{"activation": "tanh_gelu", "norm_place": "pre", "norm_eps": 1e-05, "positions": "learned", "bias": "all", "init_std_down": 0.0236, "lr": 0.0104, "warmup_steps": 200, "steps": 9040, "dataset": "wikipedia_en"}
Each number is 500 + 50 x the weight over its row's rms, rounded and kept within 0 to 999. Layers, rows and columns count from 0. Numbers have three digits each. The size before them is the row's rms in percent of the matrix's.

# layer 6 MLP down (transposed), 1280x320, rms 0.0854, rows 174-214, columns 160-239
102:506419382637501487578445465431597487565465404521510439459402510439498502420550553458528439449461485533409506471616495437505615546465486544546538540472480435457568509395459595454500562508512404610506449430412510508507529534462474515522545501
098:528503502487597575523527566539527423372453559504509448406524561488460509501545517493493481445467467554512467541528538498487483463433526435405550461478503485531626499465548503433488449442525558457575444434506570519475542603452417492459502498
118:509528519495486554559474596449490442480550506559581409492534483527559541576442469474540477497518509411618443545514473453504466528589517424472539482421536554555439510540542439434707547507570477542439550540501502511527564545505480490523453485
093:433421487473420543502385453447499587410476525455488455631547496432466556529574460508483468469497453515515509460495430623508435537419451459549512480466456508351610513520516481540451520561362445553521492411538457529565517380492442548520499517
104:537486478478423528535444586466531466495435485494559533513499443504465527470467542531589547489459524545564490493589559493494515429533525494487539605465600507446536441578563541599524474419519458471527553457495445590463496480427489395455497575
091:506485466472606520487442519504455541494523470505527521462512430521445610494500541521451570509533467472533556545504588438456500525479388477431430510568520509537528452380482532444435466533496462389471424500508504540517474504528594554591512497
125:521509518510549398516496493474500535486454509511490428508485498541535453503476555492464551564495467451449462537492460469551523533531574463528555499453520537512537475503548470529584543620585489498531545454477530559552573495538440368514543525
100:482435566528481499504579471499495506423454427489420594437524470500525534485498532617528470450472530494538439419570506542522422457446544489557526482509388534437478386460438578497563398514459487625597592448487533521497554537493496553456579581
095:430530480501476547446492577512525488591480519519413478525399475446559475557431476541573558546457536462467581427574466474595518502537408477481572640449511462443526462529501470531487537546432497460430517532481523479559451550461473466372478499
092:425567528539443443450425469455477455485412441516462565586503500535518522607532483502490485521536491434489576482560480610450504508469532489425537525381430489488520569507548426508501469382476562470470548432485514529437511530514471415585477574
092:418470488536476532514427487467417484438564489447501476501525518568519566360579538440525457472459484447429487537452547519478507484528536550532448527486432492383512477555399516555461469507457496498523430517453472560513453513396545488503482568
102:495537557523575451569469555494500539566451524549513469503437523523464509430582485614486510554509496471459508507577426591509548520575502536464476539457536501457491530528511583401481624461537521538486461528530598471489471581465524500441448583
101:471473520529450516530364510437482494509459535608460479505454633424488519438542440570482561560504485556540426480548434459467450588490528671491435527537524475485505583462467521439471431568522496552521460507464395445482514537490533551539600593
092:460455373496466493436398540557505525562590567517474497467567479496481498476478364455566540462489515630506477450491512434501479500459507571482559603457559559518476556390516577493570528568454470447505436426439478496510484499515484375650524467
106:405498521504409429456521551443486461525432494532468483482440519565481511476520458511533472512474506412506501440517540565531524552512513530515474559469478466552503558464500483520553578559490552512569522439497524477538439495555505482553511484
089:482486458548491501435512452481510386458588459500522503533531575437537535468496502533508546425473489449532474542423550496514459522547554542481555506531570486526519524463510536524437505518574597431486485427558439522589487475501480434487554450
102:453528619470489592498462507453507489468588542393447512506477483556511441464508486474539531553494590532414538509543488506484445470544562515530507546572498494550501478509477404608529560506409451436536515509576518461428447537575520457502434567
104:499491502554513584523444460518574480554421443497604533549518433503509475493426493491470525502488479516536579424479641581463483534522522515522446566459448450542468473434476417475502503563437483444445486531376558444524442502512479507519555541
109:435530498519564408490454531536487497538609502426497527497547502457507563506486481476406532520632557500551553508427546486540546632527528433581520489416505503554472542433449516486538460501448451508439484405467484554494465624546456506441432512
099:528443502524653566517573446526509523460418482452579435541477510522471609498467492552508455509493471481476527451524492503530584475506531509506430564649484528547567464539492389535589474478500460532515505461568525525465425514514447509483490504
098:508555531455510498540563485479520506460608489523478535443480519541546508438498449512491483492438556580364555514451515417444429580504519477443583465601505501520473483387472518507523525474521523486513532433557391466493511514618406482566456498
095:442443603536387532430524452449548460508467517449526474526481588383471504532490525423418406549519525520602550506560431523521419440520551559517450425516514523456455526476583469467511483482445512448477448520468570497409407548499469555397454502
093:541537473500525613629414497479524513523543467476542510495527504486489499567568542460514518568502475534568466500492464484463510502490453530460460499511475455626613390518593483446553537457420560541527459396454544408435549509492453497502506594
101:500487471432518507524464474518502522516519461436456572594538599357498534513594473439466553557509457474559483499449514566469432476461494514479550591515563489554447417487478542523483478431390429511483514495419494467469630509528455533504529491
102:362473428458476524518541510560513478508393407461454480581505446447559504575464510569575478487452471569437508443523494463604534505604461440549581566477536497486473436520463398511531474506578566485501595497498526542387523492554494495527578494
107:446521517475544555512444497535437497509497510560467557481597441468443462542556437430462435539508525538555573553480505571553472466524543494465464411613497513512473528519441498596453491527551512547476527509524531487499520448498472510497508520
107:453462448437466473485542507486541507451516478462490470473562469538567488604474478557587527534418549447441419421466486486585535552480501517572494539512463494494532506482565553489436562390519511403479542522461486512490589519505522390488551439
099:551526427497644474498482386389401481526572455521605512481522394455522536457498517440491533501551405523406527584517438519552569452599459465474527521478483469444613489447529513525545502543476457455527438522502533393551522554507502519511581468
110:417504526569485479533510500453548563464429519418448548496511374455483485518525571560516486520508518487425464441514517441550474519549372511600463531487559577412554431549462534493487455528533421620493478594468469491509483567510526520478404579
095:491440507499564556521535538490493487491554470578502417477599535462491481522437521374481462521548404514500475516478550502527426539582510479425446497423541537492546529526530525501461420458493493563456572515508480457544594471482560513529398504
101:560451588488452392495516653552532550555483594490503542473470512393507454505506511588506460484471456553484474535554562562529513523652511553460468524521505443445534480567576541514431530601577421485474472483515529510511514481574512509505567501
099:538511460519528488508599521419526535430504409426472486535509655489488446476520478464492516465479450540557509476526506507516444421422481508458584517454462502446545474526455610467451472490593603525533550545575438561407540553521462529420402509
093:451523487530549497453467364440505476527489489448531539481561480505470408552534528427409515593471501537572557539497527470571567451518539504519426475512539521435506512492464413478519487531477541447445565447456415522482450560479444509563531451
093:444454543522507423575610553514562571538442495518564442478548469398444506304530493428501448488521549492496547540483420519509515612564530519509543395552487577428485503562486520582547421503605537430481576462449485447539517517604464490533560551
088:511429560629404439510487461397433524524487475500515581445458513427544398465534503498547555538523564484603465604473516478589554491489468365489409424411475462530577565507480465443506459483519431559531455543514498678494377491441489563539472589
091:506526508414514446468519453596498454411550539498548578471419470512529483525553472458527531390518524478448457502569429489557523505481414637504575585455467518503547558469587547462527489491554522507496460527515607468524547520516553465501567531
099:473515507503521560486515535452459512495497552510536508537484434524613535435468458454443519505467404459511549463543432468454464467459535594499555502460393494580481552516554522453507598470420469535393521523494461499497520486505463529517479501
095:488546532542428426443470473473541529571465489442459456471463439466504521548527493521535478459483506545568505555586579537537482622502447531471530410465517505444520413541536497438486504388451465503463487555478434454418526480461486492495525576
097:470498507584573423421493433495541460486471504425531512376583470576579552440477526457421500473474430534530460479602557423473475489464462544472530640493543436543510459584518467445524383444538521480504482540470438539563528466498447453575552459
097:448462504432512457527454527584607531415442483439436505477513568568417473605423526387496571545486404447600459482498432474456496504421535489474447505519490564627459543483544528426582507434374540573551570474474565497519494542528515512461494518
108:502483405431519437363439532427444618485568462579399547472543502447462488488467486498429536500515512502477437513489527511499477526508435523540501467497553584520537471448483634419458476485491436567553434515532469449561559447468486472582549561
# layer 6 MLP up, 1280x320, rms 0.163, rows 175-214, columns 160-239
093:507580386387473546526406515529496488452539471456490551480532518410501467559483522426471536579581489483496474463460468488516568527410487498500499563415455524477526453554588470479452489481465366500484445479421454538406453571516507536579566531
109:486515495546542504502554441594557548468521504592477533514496480493521378501539435503530464524480573525430520384386466476529510476401460535499475491582464442476562539578541450536416439496481480425471547420539649572486462469460474501517505513
093:477402479556503529374515558539475456496546521446484567501479478613579458512427535477524518577476430457534577549491513509523614401445504434510529510514471464583556493526481476447479517513523488509444414479492515505486487483442564505458478594
103:488441530544477434431479525629505519464582480510335529407422634467447443575493448484468484447491523588528507535533513515603442440541430470510476462502448450574500418554470509463515474559531507516424503500596514436529559505421582455499491463
100:533576460407441435487471505456480482422492504485470468484462438611523471481427584425535521568466565483505509540457502483603424559572412455580514435577458502548590521572418567512549535559507479503481610536541456533600480518449416492494516586
112:562443507533478399495493467455605513441627445492525615431568509546546440376497464482456495498513530424548453460568515548459454577513473466496545511472428484480566536395514571530484494554601516587404576457447550600483502539394564434464474577
104:528472501460529542520553532464480412409552581448456569501462508523486429551562445514441568513540535557504451420459489497532517573476617514526459491477511489529511374506432452391456498551588536461477465458538479472482429438438494592523541590
102:452496475528487565497531546514593534522422419537403488443536572501520541474542387495458567371522585430543578519440535611516610566437448519394472550425533469545547427526550595457478450419491554437493562488430579603484491478507504527461434519
091:482519530573473524543513543567573568535523556423592428471506465480543422560473487520486510517513603498403438527343533497488601435458523539510501461501499524527470460530458583415511562498462525546438462524507465463457544486533553477606524529
098:529522538461544483455577520514505416521487492599428543450388483574508481526513417528505563506535425507584505427471534432519552528507507377586491436464529540523487564424615527476627460377482497496480471490568545546489576494548494451493507597
104:463501544455450456497555411431477519423446532420528513573528539534421496573522506469541485530480516500579536548487524422515507501476578462607519503448458633553500498430504472547474589541538466470452524519444401414451526449519436573451471513
100:439577511478546463529559533464561451529488514563509458542539541480627445540513529444471522523544529430530479472431487508533477489472525454550407518523392583553539631429534517485458543417570617648441526410491445490521514491493572518467476482
093:488446532564552581465496494525533407474549537469554503505495380370487406464575529514539558481458513548535600506562560513494466550420570512413484486416560493625517522388605490536434506486431463458467544549493652588486453506468468393378572429
089:568503519470541568466427437552504576514482457508384465551549518453516477461511574459482511474526482514487564575448444495494473481433474596585483471484526594448443444524447484470552384484498424464380481402593481469488543470499517475477465503
096:532485519554545458358514488425426507443499555441538474463598472439603582517486569523499526569513513521494479522582531418584517554530491546497438442455504471539516465499515494575411507527491587464470559502486408443431469558561481555467431492
104:540520555473593420523523497513510456634536584552473480544386442518468389453418438513454423515465383517530565505507503504489498429522558485479527520442445485497564564428470477528552557510498476522485584412532479392549513478474482502542474484
099:472509476465582443508483540492464408528514488563539478499512404382512493495445549513548527477459555430479524510467582485439570557513528552630523438566427525477474435560464455569470427544536424444412449480479541469454505417493520515568517556
090:443480597476447553515530485521518544496501463562501451455535464491519519461451519554546467478452450498453503468522410504505438418506474579519439525529488480467549490563510469515461526469495545518564521536460525335537508396481537543523598495
098:493489542530509493467494477493560482487497523530484552494520613538541506480509521441488542486458481513461514479461615543464480501537449584563455551433479466532563505509472469567471541545525514508504431586476542468444537479538620561460509471
105:475450531467449425577469493489573509421517465509455438417471616537464504394443584483474592457599442571536490490577447629583456495517455515531518490507562380548492520537484460557530447517438544518439452479528542454502472479533486539514501395
094:559488519520535468521526514544491536464569523501527493455445442518548491463543467525505406496504468554456453396477581452454444516562581465501470540499569504599457419489466612549438493451543543500503514494533494568547541419477531491611473547
090:503528470408553487561471528570486483503575460483500506452505360604572527459458504517589551558478541426524449481493385424527457486547563531495478510505506506519499564514547415466488515414488579502542503520544517554519531494475543509562318530
107:437491513487470517446540497529476516482577472473493511522488510488584515460428516529488433481431542576491526499485536617501482494548411539490542513451497566519543532486452446481484483498475552439488475526438549531542537404521465440572532493
096:465554456478515581498477433520561472546446485518461479567523473417510514405478543529501522508463436578534556469450438535612605500583451507453535475505517533492411475472526507510438579588485452508513537449494541615429560477471563519507535471
108:503585409563540511516535532490491485443482520541491472563525459551485483488435394479523480505573496521573471542574523488486545513626545482528403514452500495464485511539508515532406471538441467528623577503546492432554531398531523615549469482
098:525464465403552534554524469427489541510484455483507584375442450458506494456432515522495452440451436551566493466532435503548483521490494492572453407544507558453470492488542503457512561466482479561443569467522460496498543516530496566519480571
096:485542561435438410559537521508505541496386438551525403434487518548521501550458452555452552477444593480477439470530466491531491620470527617437481560489410552540390610538557476550479489442482527435531552489497541475552535562499568548513424526
105:486439440527449495503375529486569525463561520622505548515456542536540583589542603479527472429512496539449592467506524533501481513477396517587561495524558478590493483469450324562501505525529464504474491544498499488539538460433523581474408467
099:532460474526447488472505428405525481478468388468449525561489570607486474479451480491439515541431603505578531458466506570544565469514546494499556563517480572477466499562420607561487406523511424419527536520489466489422558517550483527504387500
103:529469526507446392538501507478499422486471628516441570518409536524457417488534506539548519453437557528560488509466544497519555530602481497519493552521522484460565495587555503511511467442481475471518520409510459501447457514460571546512491509
102:448506534435527464448479431468447507475387450504491630520491532457508446516530515509530494479491464465566503514439394516466531606529525546461483433516472507511539482495492577517450559573592546513462558475476526518464543458499390499467476423
095:510551499547532477495463567540458543536542513547518497534489416456489403522601437541471585604431510502404482504468517489540462402497562559441476478461494512550470532481484453436524473509519536505510452549477463500510447438498526552527487602
092:510565493540534544441449479552535433531536512555514556616453438493466549491477435556477524466529482446491564522476526443504544491497530496483367376526545536491499594418500483455535459474422469481497382476482454437538508517537520480561526495
086:538483459441557511533471491553470452438442506464416500488443582463500601564473533528540563503484425577566611449501534510520483545512476487446460517488454545552440512447502470504488550498456493465405446512506496407574614544400400367636515396
098:551576548495410510579471532545402464407513454464483528443567451630415520459591601480482499503461493467493536533510480545482388487531510429430547482485487605621563533497516523463520527490466453528555502489421530487437471456564522525440499456
102:542489429511523482564537445546527490447490447606511505514594472484421533537522542558595493527494525455486469484534551588457505590562448482445525399520474468509622543472481594426481398490492573540498524526483438537540511442429473589470531417
095:486503539518590508577574518510457464451426513563428567474471534533452518528519450496514468434382553558468446428543456557456498493437493533554419418413475444646458549565469584576443531457497475538513440463479474565476527570543447447526487492
099:534500460487472548479507485491523454502448434517555427442533480430450477478467466517571428578488495491423519503500428408446446470396581460492443496465450435515446483482482518491520490470514591428429514483491478442549524640538656484542496558
108:442511479450549467581340525402544458547555560549474483517514460533553380548456486454535530549466492540512458450470470533488548519621444465510484548461425526562488532488506536449502438460449452457505455568578533500520562437573536513445540471
102:551517395418519496387507545545486575505585468554510586494632547358532439443508474543493509512464450477433457443475528387531575445400544534471517558500498466534357518526537517384517467472522470522495486422476491485590468460470448448529561565